config.toml
num_attention_heads = 8
num_key_value_heads = 8
tie_word_embeddings = true
parallel_block = true
init_std_qkv = 0.0194
init_std_o = 0.00486
init_std_down = 0.00486
init_out_by_depth = true
lr_mult_o = 1.03
beta1 = 0.95
beta2 = 0.98
warmup_steps = 200
batch_tokens = 32768
max_seq_len = 384
train_tokens = 166600000
Each number is 500 + 40 x the weight over its row's rms, rounded and kept within 0 to 999. Layers, rows and columns count from 0. Numbers have three digits each. The size before them is the row's rms in percent of the matrix's.

# layer 5 attention output (transposed), 256x256, rms 0.069, rows 39-63, columns 128-191
089:463495513461598502564545587553480379405479590530519528525441544454519448550520495515489489468596514497515512426461474561484525450516580468462466518530521513530529515504481596439494400489506569
080:390451468450500556450525531487445539448467513566467482457548546468569479482530517549460494501480510494455545488501505502436478446536517465552527515464519496525437434532530535499589521423508559
090:506442492484489529471533515521478516591544533507513574549533519469466494529499493516503455511509505481434534468529414478507485497476495536534494563502568542536512470499568534462470559513545530
089:506513478442491511463495542501484494489535516498445482481450529552430534534503510556499516500464488545523467525519476472537397523472419559505441489484584486425543520529573563530506462577435545
084:478478545486426450525551429499450544519499535538567454493507508551468543503518569508469457523518574463500439492599520559479577490503550513485529556505485527573440471483505496505504512465439494
075:510548567459525373481560480495485465430538513492481419471535487486517522524469521579494509498481500508464506448512474423516498502548526504478492527492475521567501485510459510524510458558483485
076:520562513536539522542471478537541571567422484482527514481527478497536480487532501473544475482476413519536499382484476383492487452499555517517411497425524515558423509434483475473517577479535530
086:546466533488557505502512547506515576502405521445550524458480529462509535543470493493517508446463495541499452457463566479540525441558511470491525467496544480486589437536447548526414503566513499
080:523460519477518466542525496478496561424438497436555521523452468444495469428534597474453486524457496499505512493511456469506525559486553501539532483462538505440605451519498456471526472495464533
073:527532435531498506503569525479533509525504405536483516556518516554552518552566459491439474565507493521563472465537408509478504433477491449542549507519540488437466533524510526486604477477490468
084:502571550508497552435454603528504526517428465577501513563488542539514518511487532500518599493446569496522519604424508501459579544591528494523486477477479522605508454535571455523503519576488491
087:487471552518512492436428559441519569471500564469508484512572443513520515500560530547512515502500502469457488643494520489524591575566539434538422488470476464518474495517451460503455464490525452
087:506464471502445474500442516487462531526600503485496383425515467496508488530373504500490492473503479469506510512453490466467458552490463483474440495450493497459484540462515458475561527524520502
079:530496480434483559490476490463446498512538551466511512429429479530561616463439529543551481524467497485456511525535531468517452564536519550506460496442482492539468475559509494432503552505565537
083:532567533583421510490550523442473487500517436496516568538495488619485537519527499473514515530480487536481508545514439517572634493522499583517526510478482527478523408548503457406540525471437502
084:556463457457376448474531488424519571568517525507476551580471520511566462558551489514491549458482503484477477535479485490466491526512498490496465514471519566440466525507539595552471454458534481
077:517458516478495492492503421544543553534554502539463533501453483489536511490486562553519448493502489485399475493480492540548466395541439524483557461500504560376455536499507568446489557506427485
085:477519563460476523500513525573547514476432572495508482466529502509500497557494475448477474492558528519530534472521429490569518510427519416510451477519521513455548523527521499561523514518563492
083:546585471465488546518493542516528512480495516480479477527517534463566451569545539493542555457577517469500455484528530515441500479417546467562493552524493441562496561479509520513538509382459511
078:531488578551417525544538487471619541441522547462482486465534473517492458558559468431539527497504513523522396528542540474493515475529617464497520458516546436485517543560509545461553428523502459
075:593571449492525495503536491481519497532472509487502466501472539491492451541517472538590474477487543450483509505439501378475478581507518518472512457549481502496476416523526532504464477489496447
084:515512513434399504539467456414476465503483522483453497497515479525510514526447577461507581465471467471470510522477528484434453560554518584472475468506501495526480416471430416519493463497530417
079:525510534554436569522500478491506532491486498472486476416533498564491481524524488503466523450445524514522510514452490475533554558469502505487473460513449506498493515512499472514555469495456536
081:490568468463487492504368443505433557526439474478508492465576573559500473472555389482529509454461477476452511522508464500521549462382509546502483483502537522447502490494478481459545531469462527
088:546504522555556490480493494482497534457571447519583508519486547457507462514468498493463523493540555506517437465492538512486487518480490539536424455462422435538542557606491481536515469534494533
# layer 5 attention value, 256x256, rms 0.0787, rows 40-63, columns 128-191
070:580451444533448432474436470552488447536551429417534462510451492489499512540453510451481493470527448472485587499494515505570538552553492448443456489472463536561480530529477434462438489593462503
079:573517518442483507603526510454514501459537492524518426461498449517499549466492545558495479525512506571522506468419521506434496496511465463432497487601505527418494504474466473587489448487466549
080:461514524466478527584559592514462439502504437529461512484517508480477503438497502505470487484525527541463536555446450576424481478546525486461563472515488578486463541534453574574434473413546485
075:459553450470552476502464453465551497558563471514527536504520491459539518469449440512529507439438524540512541513481483442442481550475407485536541451483567550500488471512519455489514489514454486
072:512500421445485467456517482519519488559455460533488508536431509512521485442504447400439504507503514492424525589484531538531561480461535551494537514514496508509528548540477420469502505448498543
068:483504494500484508454507494520492493508536482524495472477519509562414486560468489476492577500510525509432531645515473513504535460528575477537519522509533507451564513476513449544555491463420523
074:451491570480549529471450466489557450494533491567475517513482472442470467491528624513506485442481520467486533482571538557475447520514515577444526486536401579498515546571510485506488516459541531
072:502497440473500533485459457478401500492487512559432496501609571442511524547496446485532466466492513417486512545491583510494488417537500514469498529447442563505440542457546493464486536481489475
071:438528508539405508490484493482448497490449460530491440494571454485442487503477531438471545440509556484471484533538498501498502600465410449479473553496441552521580495487564477568507477557465493
069:488541463490428508473482470491526476571476560528477474493591547486513519518507529549537430544568482468515496510513509565479502441483472534459505520497483410444493522481536476458536515479417449
078:468520418503531480474487529529448506548488544438546492510482487508586464485499462422439508507532497568515485407502540586496530410418466503513495492536456539496531487476541469466459455547480473
071:516518473506546435479510482473477504518481540445582514536474561495487491474534510468386483516490485541465500552572477480521488494417521529528531423537543511559476533496502487514494527530477485
073:507509522570507497521539528499511458548443521384478459556565456458500487491515530515509570505446506575502507554433510540513498473434507457545505437523576467584467548528539534555540515463453491
074:548544493509524522520399480496483548524517565532509518532421495505508499534531453458509490472520501508586482533464557513490467560474513513467471539556491504497502512436442493562554451411493428
073:468513526509527527515485482590448558446491461480507462473427506472509489461511506495521455505467476544489477507525446457525504498464504531549492497524509483548542557476457408543472499436468420
068:518505387505473483609503586442455480460479465507500485526510472501483537460482483445549425485522531469600470533469503548523514553479525527540486508511498482600442519498463453589444449509550498
074:518441451547436457532488506485456427548526521541449608482472485469506495495489459465530518526486517462539507511435446514459532501536514442498515514487492500438592493532476522447466505510498497
075:436448561558535514556454526520488518567500531524479462453502510506457459504531514436508520536478424531533530509442474479482483553558485528490551497540538502413470466557498498514511474516500425
072:480534473459468502458474460523424487570410464549509470502518539514441523512544494466549530444473468529455480513557516415551528540504457536560484525492463493479428526450486397502542594517555558
066:431395509446476508506538479561520544478529549509491478518525476472539564522599531455521574547476533595548491477489528501516465502434476455524478434425524521543505528519467521519518466495468547
078:469509476581543490457550490489501519494515457484478456477489539485441494585584466565497446456524511525487535509500477481546501409489505526558525459536535594509538538492568502473483525479542527
068:561433506501506471406529535488480482494512467533497537514440529521548471447475430439526489532474447430501500485478505586489523539501549451494430524508491518521444437542557540491501475542539486
076:462477426535447513485531429529532547456484498440495504488487500554465478463485534519523477363473489503540514543345518556428475512472517427471432463471457465461532524410538466514446498508535498
078:531532493499437484490482522501499444553390483455511527508484521545423517502533538507507480531480484424502530570585555525527432535516556534546487526510504490517453483407541520426514522534478469
# layer 5 attention query, 256x256, rms 0.0718, rows 64-89, columns 128-191
086:499479529588505514482499493530497449552500499555464448476500502526447544523521535468458531555567514485463529464482411490457514458447449506449446491449472550440544552451581395510396499517492468
085:474525528473466544497511493437571555432532472467550486478452470481510504497505527477479453491469445482509478519507507429535479471550426504442470469516492468432616488589448413440451465537540493
090:472432462530473530498562502508426501434462482463483502505446511468497492449492524455501479497492451488541479467481525445545484498570528518543513501492456473524563476578483457471548498473501480
093:526452486491485533436521438471523503513522533478528513460497558472517544523492486444438498507503508483557459523512547465440478510588459469475519485527457522499500448532567487455471504494513538
089:501504449532549473554527499523434542432558532512537585527457488460489449473456493566513465514516494533521517436500506449492445499498506503532457452489529459439466538468456462527514509587487500
092:474516471481469506515465535544485499429485506511479498563486518440479523498448498480480509626532568554552577486506557566486487542498479508552493474503477497501511505508539478470576488458507542
084:517477513514589449567447421498477562484463493469496482448525499449486478555550449507469532457515524469509452547491504425565466477465490464454497491444459438482464531463476451523445485557510485
089:553468605513512446517424550520508475469533498513444521468536548490505499546437451472468531510492485484503512492499548468494484504540562593528461454450415487448490525480530478510567411500488497
083:522461499496470488467489490527516532462508426524510493447436513430514487494465488578461476478443490563521531486538472404506499485513516527523480515548595478477471465492510497508534478466536508
092:498531497543538444487539562468529443562486478542520502526480490463520461465512507518514604498481466496516453558472486546468548489470451577473554466522498541454460560392512561423471440546487600
085:465494470485548516508510484363443486534512580541471500554605514467433516464479532530516534474437530506561479495497491449490531495477463490508488535492509594563513477514502542567466515543523464
090:485507539489529448415476524513533536492513488443467479445531494488481518475472519430486512532505495521504500525444435450512470508541525518499488497501503621498488524511481464490467453484497499
087:587438493610525578491524533552467476498446499448538530468509491507538535533474476489574452454572505464498548508553519501487532523476492483524504507589539495609531518468458555511484469446535488
091:466464511511456559507490404483481476528459441460516453502485498498390517477518519498487534519513551560480511523500484516513582501545459459533546494571502544460490466498445491498543445518517493
087:498534551502497606507484558496500548497497528444455553464518500436515511556460551455467474528542603515466445645496485472511474469488466507546568471493470505515533535526553452517492489481540526
089:495573511507582540438554506419494513477437439510450472552526501498503462468569528457505499558469426495537533503452497495437457541502489527499470481550498498495433494530531481487538423504463470
081:488464470439502524537472474451536466469433493554588516516535547502526544534541523465486504536563526490506546566449586493460462459509526470485535471515492514572484448595470453476565476453517528
090:453501512481518508461500540517512542506535459550561495484495513525513483508474510622545516523522461492567441521494553490457437519553460525480540536471484420525475515525467509474525476532456461
100:480582520499545451489466562600492467486491384504513459495503486471558491487485507464418514535515478533529536492543453489488418573500501542490498502519498456395536474519451466470560503473476415
085:526556512519490468505454456463484550491554500515505469448480446547437512546488522501455535457525465498495516554549537517576534509583462518533488422480571506521531458564558493541569644502492506
095:422501494458467509518516465475453583469501481486472474500519468478534483483484527464478440464515451449528449490527508479508407498485496450513540509440442470464493440497566465538493591514487519
091:478504503546515540510515412509488520543542512476483547532478491476451451496519445487499411413456500490420508466510408481519544520528500455491529488560547548453510483449490506442471560521497499
091:464533532455491569544468513520386566496471505453494569479533491472395451503541515531540416524562434491522476524501546456510441522519438544461479476415454517519497532578490486472402482486449438
087:512481509499475537529497508536444460505569522542522588452472483539385475540557508537490484457545533477501514507469453489450512452525505465425557578572547531564500462411476515500464463579549509
089:498458513508477546514556462531524436550548496478468521540528511500483486478515495536521564507573571469549567506527479557507518455503526502501560554517575530456555555487480443507526492486533494
083:525431551477468424457519506548528544521537481521441570455545528460476568485566482480490555494558510461483432469421491536443480519432538469550466538463570484498468458524437496511512561455473509
# layer 5 attention key, 256x256, rms 0.0741, rows 64-88, columns 128-191
080:479538464504523545471425509537484471493427520523425454484527514470476490551469547456429505495598517461485600517560491524468392516414523550508475491461486519542522501459495520609517495427544526
080:514462462490502522470503466482514439540488422500469478535468497574457461540435516482497467474506517546519475519463504470570473477447471494454564511469507448538488509549463444498427489498458570
088:535485556506407478539557540495455535476558536524446446560505534568492497522490503511471527546526510534501513505440420498444542401475518497473500529528511493520492413531567534505481474476482475
084:450439464534516479469452467440549544517522555500490502501489467458518542496565495472510474497481424556524468535470541538491455507545467477470538476509495449538472494511512508490451545603483527
089:452504524555445477540430480491494521479569528489524581441469462481492504526559520488443495517495566533488505477543492485510494512476639506515471519505528531440486470452531512466472505473555543
088:445540526477462427483524493555481558516549517511458536581507441529467489475489504533489588523488536454474574463574437527510518514431529449481527466535488499465474502479548561461513480543524365
082:529549506518549524506488480531568474552526460490520475470480494459513569483506491502440462511434461495569433545518484471526518598435503505484475488502508508579491448495558502565449555473488448
085:493429460548508533504504482483411431495517484503486444544546474475508471529463552450480580461396495518551514485490443526525580516531495465504516502506482433502467480497519468494478452508533472
086:438440545526438456455578495503451546448569526535405549424529539488500505485526496542554495483531510436498477524539577502554560477546482485543467475550463504433440454478517465468420485518451537
081:442540467563539533566453589458488500479459454496505472540464569563527550459528492452468508504428476530521460513406556589496529565517527541569545432495544499447537580527515538461562495522468558
083:459515497526547501512429490575412476490532525495472520484567473478454505507500544514451519511504512515450487476536476397528447523637442514475485463475507538461462504513439509537453452507510526
084:449474470478500445476468503475511480519515378486562495502489480443537479466506596472487509472447452440489508538473436519446524429518463448523518496494439410470463439460452537461450458576501501
081:516494519490449505489550459553482527583470487512554469470520441511373486449508522561503471477549476414466543507576519545507515467478454587527478533563521506545495522474413491542507408550552476
090:478483574475411501496478491544439493501433534524480455502498521474465529492517532549551455518500527512556519568463460573543562494517533510495555569455581538507514452463526497495472485461528505
085:500492513502488481498494525493488414479546501472490563460492506558453537488478541521493533565519552524475440548450500514434489446576475425567595439500468504525538549507488425510478461488532458
088:529448496530523448450501490510401507461476485532434497573536549498553525435538514439430517477534508506579499506589552506493533533549576460492471427450517506492492507543529451455455479518457487
076:503471519498481509557591468528537551484508578464562617534545522539488528465515483554433452462600520513490457531451486496553468468474475514466543548492453484571573501525485478468450476515438496
087:484448405421501488493580558500562531497484521494546446532507502497558529515483563568563482572571516441436553501423524524552472461532493519526555519475479481569504515481514467482448523523509465
088:497475491513553485431539530444497459505547571500439423511645489525461534543526493486526572464487509524415464522444487529477552474533524466457548537497549529515454555497495456512490513518511532
084:494531549499496533509597551486496537557546519505546426442418438503522512508471500502531520457572532476543493560521462510483470566559513450454488488528392518492478460456530524577472513431466445
087:462480565507558519504524526532483509501530492577382503548489509522474508507479493441480461501426540555535481541458486502449474441442468548461552564503493503537454470604541433477505510538486487
083:575514578461504548504488494437543496574453486508475544444482453493500516489545523479498400517466560503431480458517453484525423464468444511498516478528570495544545477486475521500541604525520543
082:502536482495437558498485565479431518488437508458495482513469477463426475479570521471618528533537497536538506473499514451445509482473487588467594509465480458498494517491445512528492537481449507
086:490490493524477518547461556519455545509482396443542512430504454521499487536517492537471588497590508438517507498491507445466497495544483518404497450468441488488522538496507534469558519452503491
087:484474559551518424469525493531486506602516493479529507448486444482519503500511411538516502496512461519564532467444481477516475495516498543514494490586496478526495552488466555575498477489513504